Weights of a small GPT-style language model, trained from scratch on English Wikipedia.
Size: 13 layers, width 160.
Architecture: rotary positions, no biases in attention or MLP.
Training: a variant of Muon for these matrices, 210M tokens, 3202 steps.
Each number is 128 + 32 x the weight over its row's rms, rounded and kept within 0 to 255. Layers, rows and columns count from 0. Numbers have three digits each. The size before them is the row's rms in percent of the matrix's.

# q: layer 5 attention query, 128x160, rms 0.0636, rows 0-25,64-88, columns 80-159
# k: layer 5 attention key, 64x160, rms 0.067, rows 0-24, columns 80-159
q0 038:135081200165160138163151129100134123138124077155168095108186149123077075092147102147079119124154084166096111142129098067078108112146118202141167114123148179154076128108000122127102132100057108108075182166131094114068135138128094179102104092
q64 231:153139147071140140191122150117124103146146124111164105080162104107166105108142142098156093170118120090127092128143165054080195173126119133128149141092160158138094093153157089144109183092086080194122115120149165081168079139152163074102117116
k0 089:145138144126162148124161153101153081121157141124193173091157116145141071137153132068126149100121129139094153056152147105119140176180138118100185138105160142150094164151144111137111169113103065187118108170148136084160120211178151097121103112
q1 090:138093180119114106123117123083083156150116095132132106141103101153116098112073112094160152110145097148111088129084099128141096109118107133093181050127100159156077116107105102108110090134110138133129134174063075141097130132099096116069198157
q65 065:113128105109094153175126118125095108116115133129118115149075097162161086146128183117210137173093208114099168136163127098145162137112089155112065143080103147152045094134136152152158173120073131172106145161148172155163130086095110082107154145
k1 092:108160086160116112130105198110228122119186109177141152094122138137170118102145120164151176132138142201107182101169131170104141176123133168130158162149127161116148170164158148119120173119051139151111149121186212137173174166100183138171118123
q2 127:153096162113090118130154112098075159184108146084120133083151144177104131053128095157175115102197094187109096148057097138125132157168101119132164074126101147121142109093101132151127148139077146117136107241073080145116133118095129135111137116
q66 069:156061172133107118128121163138114106154153080055166138076129157098151131103160167151143049111087160101099111061149159108125125113141142150112090126208144108155083107143146145127090123120093112132123172110175083152053116153179077093086135138
k2 091:070119056116137152101131107076122136128182127134098080156100081147101141117123151084144121175166137136094128107084123122163102100164107133134163126132109165168139124095139180085120108098139134172179133169111112081076116130122094114084151099
q3 106:225165148102098138130163119074126120145106110137119166135162189174107153055138130158131133151124086132120118127093128122098143110172111108178147128059117124137158081108121123098199165136082108138174133118092078126131100137160157203072168138
q67 107:147169108104116120120093161145127101159132148076156135069191171109151092134090160156184119115111132129119134146120119093117167132142155113153132146135173121098103189120152105143147183114132101124116101077113207157148071126136142116103102101
k3 099:178100123140102164134088129097094158135056108144101114156174117106095133069069165107131153142084124082111107139127168142152133118162056136083141141094140116175193134079114148116100115110112139116077090132103127082143157153096081142182141163
q4 084:141154159147122110115103112138140170136095140118108069179147117183177126097207108160084084142165099168154111163106141100139129082097134151177066108117081147113164084111122142104159053136126143082176140156110084110102152142130152104183147124
q68 061:111107120139128113132139134145131173134133077128155122170101130145099166116178164127091123193103122101085096155167184138161131116163102083081106079124050089161129115148157165083133066108178147134155145138098095113171206082151149118168153165
k4 244:078092096181101116091106098149096176141106117125064084193087138146113146090118129167135133175151165135095104181111086137169122081079154116120106138138075099133177130084144143080142079137183168103140125123093123167095137111115087139143150139
q5 102:162096148108077141092106139166115146130149166166176156152120150088115094129126137062163135128065143091069145107185083118139122122096095151114146169133118112143111078154147170116137110142159109145083149155097115136135152129104139062147105166
q69 102:104090132187139121136150106170117177139114131134163115122137146146084116126129153138132133100154164203138134191137119114200107092089100137151170119106161160094197138093129106086099122183142131135126164141118129094089131124099083130179114173
k5 092:112142155117133183085092114070155131069140140086086135182109120130135164126135139161091116144150085082118189105111108112113117069147099139113183100086142186112116187111187168155172071084131154155151092127157122142122131084178168153094156140
q6 097:169094180122152193140136071094128094118159102085124122097117141198111113103117130151081108165184160141102102168080106103101151220131186172160097125123130117118118108117096164127140145186148150136154148183129114123193107141111107078115103119
q70 096:092131178099126165125127136150097157027130068186158130148154121128136126052137121092136200120155162151152105149070075182162074098127117168162119133159163113107133142133146126109094073109130138089098125094150138143157153137145096062187085150
k6 092:159188115107143100158094157121142111135143155115205147119146164139156110115131109086156119162133131141143127020168130093140150133145106118068080140084164104114115109055154108092105150088111112144101134099128136103110193186181104155073163126
q7 094:103114100139108137107155164078132120117142096142102163131168152081103134152074149098121138128124128159114127081163112150120116168114146120164149135121162133145167162129017141198150125123125145112104077082166107129104186139104109107122082186
q71 098:128176156120055155190106115145145163164119094121121172101086134144157080090085115073117107145089117042164116124145116094075179108150104093147145113109087114105164119165132139126124152091085114076153139146188188107085091157153151079128099181
k7 091:110113101120113125124140101135085117131153152136098142181146182167120166142093131174123094115143179106057197127129152188167155129126080153129116085102174068109088139167145124059122172119154188118118132114109134113120153068075083103072099105
q8 037:083059171135098100112129064159095164108149142105164066141102145186121112143067100086143193112124145161053167101122112119146110173158134114134119122141108128148070123100123124121132093071165179161165110101099140161080174100127129127124170124
q72 055:116151182112123110150141134110153133131150097099158096130109143112164111140114102053146102118129140129159155062132146109075150156079129111154197104141203172178113093152073117096087136093125134111138102118144077140094123131182163094099167099
k8 162:158144131104176153138135159135168065107181133107181163088172101132160095133158107070138114105114096123097149060146147085085130155173106118131165150091180170177096143162134110143086165092119086178135090129178162078148088181199168091078103096
q9 074:126051131128136125128137106153048164178100186083180146161091141175143145105131149104145136093138138109092156146065090121176144137121068086094121092129075124118132105089154063133149066131146159153197136157088130162077172106108144144137164122
q73 129:100059118171083109097138122112135167140138128153115111180103124152115148102129115164117153106134167170098137130118071181191109119152116154127101090175104078122116124114111184141172052182142193132103177104128128184070138072108108178112118141
k9 104:119095124105062099112122095172080157136126126123074100158106119091100169118161169150130107178118141138118099201108104163149138116054094129133094112136096078101170117106148123095107090132189160066166107094115101156143163092129084117175149141
q10 089:081101143162125172128079123186120108132127130155119117148082141106137127091172091128142109177096189122115139093126134147155093084093075144181080170196121138104147096109126092134092075097171154136158159081117151154090095061133158129154168094
q74 101:098133167202119128091136112115123117116166123163082106163083153133156119131141124148118182103181140162154127090116094159164120082123143193178091096176082086107155148103112157120189109200141134124101125122101112172100116126114127151152108101
k10 129:108083081111145155098100104191079208146111113128127115151120146154125161104185162150140101154197141140118086171088113166185132128095131133133128096127094144127185153120118116094153054142155156077187125116101101190052168083143102112117148098
q11 110:143138171122109182113123103172143109119160097159114117148101110066066135100147089179166100112105115159121069115109070146148092146133120152185109125149176168087131085085060111114087112146115161150090164139049106149103135132086112132100176127
q75 084:120075151152112154123072118125057133114123140136110103117143137143136104135127062109145086113156148158096062151098104073137136143140138087150092175083149133132154116116073150113141113077130064174139122137124164152123111123073189132134079149
k11 103:134087127152079096057120081166115175149120157086065113238107131200119181089112125133132143159104134154073110133121092149163130148163136119103159142153089133108121134116173150105076100112155183060148125126120130119083157116108148137145177122
q12 111:083107081117102123093079109123130189165100115104110104153102109202138139056183112135126102155173135172114115177073097157153129118136128128100106122115087119093141128108174145131146046139144141116183128147066112162083116103136149143159137141
q76 167:109125138166100106104146117114117152133140108157118103184098167159129158099112131177117164151147153164114151114103087178156114107126133142147122098169089107106119158113102166106132059184165174105138140156097114184063143123117079151163168147
k12 121:157150114134127131125117136104172047103183118131144155101178095150148087119106129071129146080117122148104160092144134104087111176174122111104173145090181179164071176177126118137085188091070083132120134157171165112160098178134148122098117116
q13 101:123123187178147198131110032158143141114145130115045158140076148054144134140122115123068152100160157067107136166097151139145163100108151144142138097139145140097132089100102159089112137157102152162108097108101093101150163078121197051150119086
q77 101:114100124161137156100169073114111157134103120196139110133146185149114120146137123119052123176156123125133202086153074146173148152165128108120104107168111103122154164144120104102122081174124143149139154141100106148112120101164075172127105114
k13 108:156157161111159117176145131114164128112124125079154161103165121086133127170112134093071111114130121129102156105140122093063174131153181100180104192129093176138090087151154140087143113082103114173112128110169171049180136117184186059163117143
q14 093:139139150085102074144153161144122188120112144188100058128115148166081120112119164068161101138119124118124165128147157189114091134088127131098122114170121201147191146104150065090101173142122148111157104128116115188124145073122148111155150154
q78 100:165124153190169110052153033107092119132130098113169110112102164092128062159172111176150097100098114106157072150099123095105118107139105172093152100138093109110163140111078146086145077094131153115139098176112087203114170111096159133102136116
k14 094:116146166147087147134129155116173099094116133118145119123118056133165114054141097101076145119166064144067148058065196137124086115183051116145099139158134128132141138125146160153101138219137138131145140127128152094163130149148152137124110070
q15 094:105159167113093125176087128159136168087087075106185147117126151170155193109056172186122132136160128117030110162127151113166091145159036178124153126158122111088148121175149096137132111081111182111127120097060085135096125121103183123130142126
q79 099:097115129112104126174187068172150127173187091095149122153112106100135145151150111141161086151152072085122129104125110141091172140111096120143181122109177158156134141139183105108117151156083082156177176138110135063108119183091134141121108121
k15 091:110105107182097138078107094138082166100075141136131155095192142084117136075131138119120110153127175111152174080148214104127160161134146208154124182112166103071158119140072147133165089097142134106150105084147111104189062127128135130094109145
q16 101:071108162084129101110096114099134124083150111116165113104105185102153114160183127130140079080088107115101140143132128113118121143151170152151120139174145113146173168108153087159172121074119121150107150068133150119108052126099158130087133106
q80 098:126112089120086133103121154141116117102206163145103065114101118137124088141138080146126123137133098151196093096122142085144115123133095173090104095149149157101133120122059097123104115204184132137116189137181131093067074155117114128118199135
k16 091:087164163166143108144171115118139137105123125144163155160067163091080188140136095106077112106131153136120127106152105156116126105096093108181133091122098062099134128128129175187190080102119107169100121189146129122129165133154116128134152098
q17 096:160099103141148080109182136118084144161157091116143135124112118106129075163128091127133168064162172182109173155169170112171161126161118112110100124134125155079132069078144123108145116061121101101137086140110088116167163128110142176103195122
q81 099:176105123145098094137093105062139189140168097144146106097197171100179089121140202113087156083152153076117088150081194118119171153149136129115128136140121156126162109104210146066157165103122162173147122038148118128199115135087104135096090133
k17 093:127135124141130129159089128158126113095135119151111127111084183132126169192098159170129125111172184128142156178139130123141132097161143150120136158151089164139119100140109094174104098118141132114121170113093149150067143108078141148195129139
q18 093:085107235122083095156088133166164119161151155133095135149113091116146119167126109105113170095136116139137121167142136167155157170134118146085068048158135083151087107197095114093157077111172115088075108128146112098153137114101166166131122112
q82 102:090116136143092187124119109155101152061108098093072144119071089164138077130177155141181146060161136106115171134122079144151135126058151115117142142143173132080063101115117133142165118096174148041080118145136095117123133099149074107098095156
k18 098:102077092162194138109180111132167104144148141107173109078147121154078136142075106038114070118120127094108134098168198152123131138143078082127133143083178129166152151088145141097107139114117143171137077132114095136154148121185099063170067122
q19 107:188135093143090138118158098108102120139125160120144112155095164191113141188163241102132161118060137117182147103066168121117118139095109165147141176107108120184107161143196156138167152132191108151125172153132139138134101099092165201066101159
q83 094:160129184136125077146115114150134127085132151119181136137126094126115084112132168112090134166080141108096177094133184060153105164110150108169117115089182140107092126147105099129146151098172123126099141129152124118189130107091134158110096066
k19 091:156171100115141099126120074105140159162122006110068140132144148074110084129171135113147149116130095098107119178098122126075134129143156197091094130127101119151154106111142104100101147154134050067118065149124123115092148145135107161164174184
q20 091:136179086113146173148108133160134096125114168106174089163080103148115135167159113123149136107115175111130118102113146168152139091162120138091132058142126150092112111104130120130111080118124137106131198100183150131114102145103112112060131108
q84 102:168080141153167154105070130136126119158105131127145132124117104107164079122097159130111125097132162147094118096118154144099143120121135111097126097089137130105131102072150093088075153121126114121151166184161086139081157103051154124203128151
k20 094:112153095126094099115158100097168150158103096143130139105116170102158090144140131124057082092173118134132105112160118092149089098114088144140122110161157119120157103132093129164182073111104154152088136122148214144134105085164128136097167125
q21 096:070142089079090151117130117101168161135108116162088069154126164136142113167126105144115156120112091156226094142126125142163119167127115170141127133101151105145154118147075063165161183136165149137166113153134124133196165082118113068152163092
q85 097:080117136199077153097072142151058126131106093140153155129122152135150100153089121136204101093143064116143145098119082122153177132099155152137099193123074148119158074138114192145173099172095190105126193137137134094100085101095124133148128117
k21 091:134109077131144116106163195114175147122126131161200141140124111161145087069102122091126128081106113118089202051079179148101117130172109139153129102131104146205099145148145119143120127122104087153124149151113085113114141182140135112134157168
q22 106:145058165138065143154098093139142154147093215130183101149136102144112154076179061075153069083068180111109119125095161167166115172157124078125135108123116102165145119154141169132120108136142168128099147143114113136098066102154062091087111107
q86 090:144136150117111138115160120111107168071105101140170224101137117138198077121111048104182102112164090122120087182108144099146141091110105150121116133120127103103155110080178201128125098162134135193129086115119151109220128138185112222134165148
k22 092:076127159164117125095143084116122112136159069098158125136158174169137079120087180132148133093103129158205167100187086162110099111163132143146112124150154143120124141113113176123167063165179120121130147157108125121055113083168173114135114096
q23 097:106091104082134071103183150115187156103146126141156145158082112104122125148095112147080155094135065120145145123106110092126113136102180112137102144111174079101161126149155100104140033133143100075093146152181082139111154109095156138160196120
q87 107:134156136194096095137109135083146093210112091183132152132133103147122105118087109113190120116058085162175147142104156069065099172154116137124122143106107104116122146102128123154152117083129102148157140135118077141144163096125128075069083061
k23 092:101136073188115148167115097155137123109062109110165081158074134177135138104203148107109149181200147162118153165091113170117090115121157129127118103139152163162117143137144055133178089143104165113068158141083084135119138141133097112148121161
q24 094:092150153135132108086163077145131083075084135098100116123155089152083133146120114100093182031193132184089138106109081098146151107149175146078147112135125079065101133136170127187118101117116127126133085154048126142090111144146129124124115069
q88 097:139131117144138176128127144121146183118112167158155116179126097134128110134164116104153089097107104066170146119161151152132150026066115138117095156105132110146154094084056115178186145126110148084133142106093099127156160072099056148164076149
k24 083:100154127105106075146116217110137125090164094146145102160096150124103089132148098053109116147155108133184127130106136082177114136150122123144126092122086132184145161113142172136132158069171160126140183097189149143099179146089182115127117152
q25 095:125080176096162154137111126113134090139154112148144149124141049097157127128119093160110165177094170106173097057106133140163151128089131147097153070171083188142161103162141109097114075127118110128082094180146096126065062175179128157122169105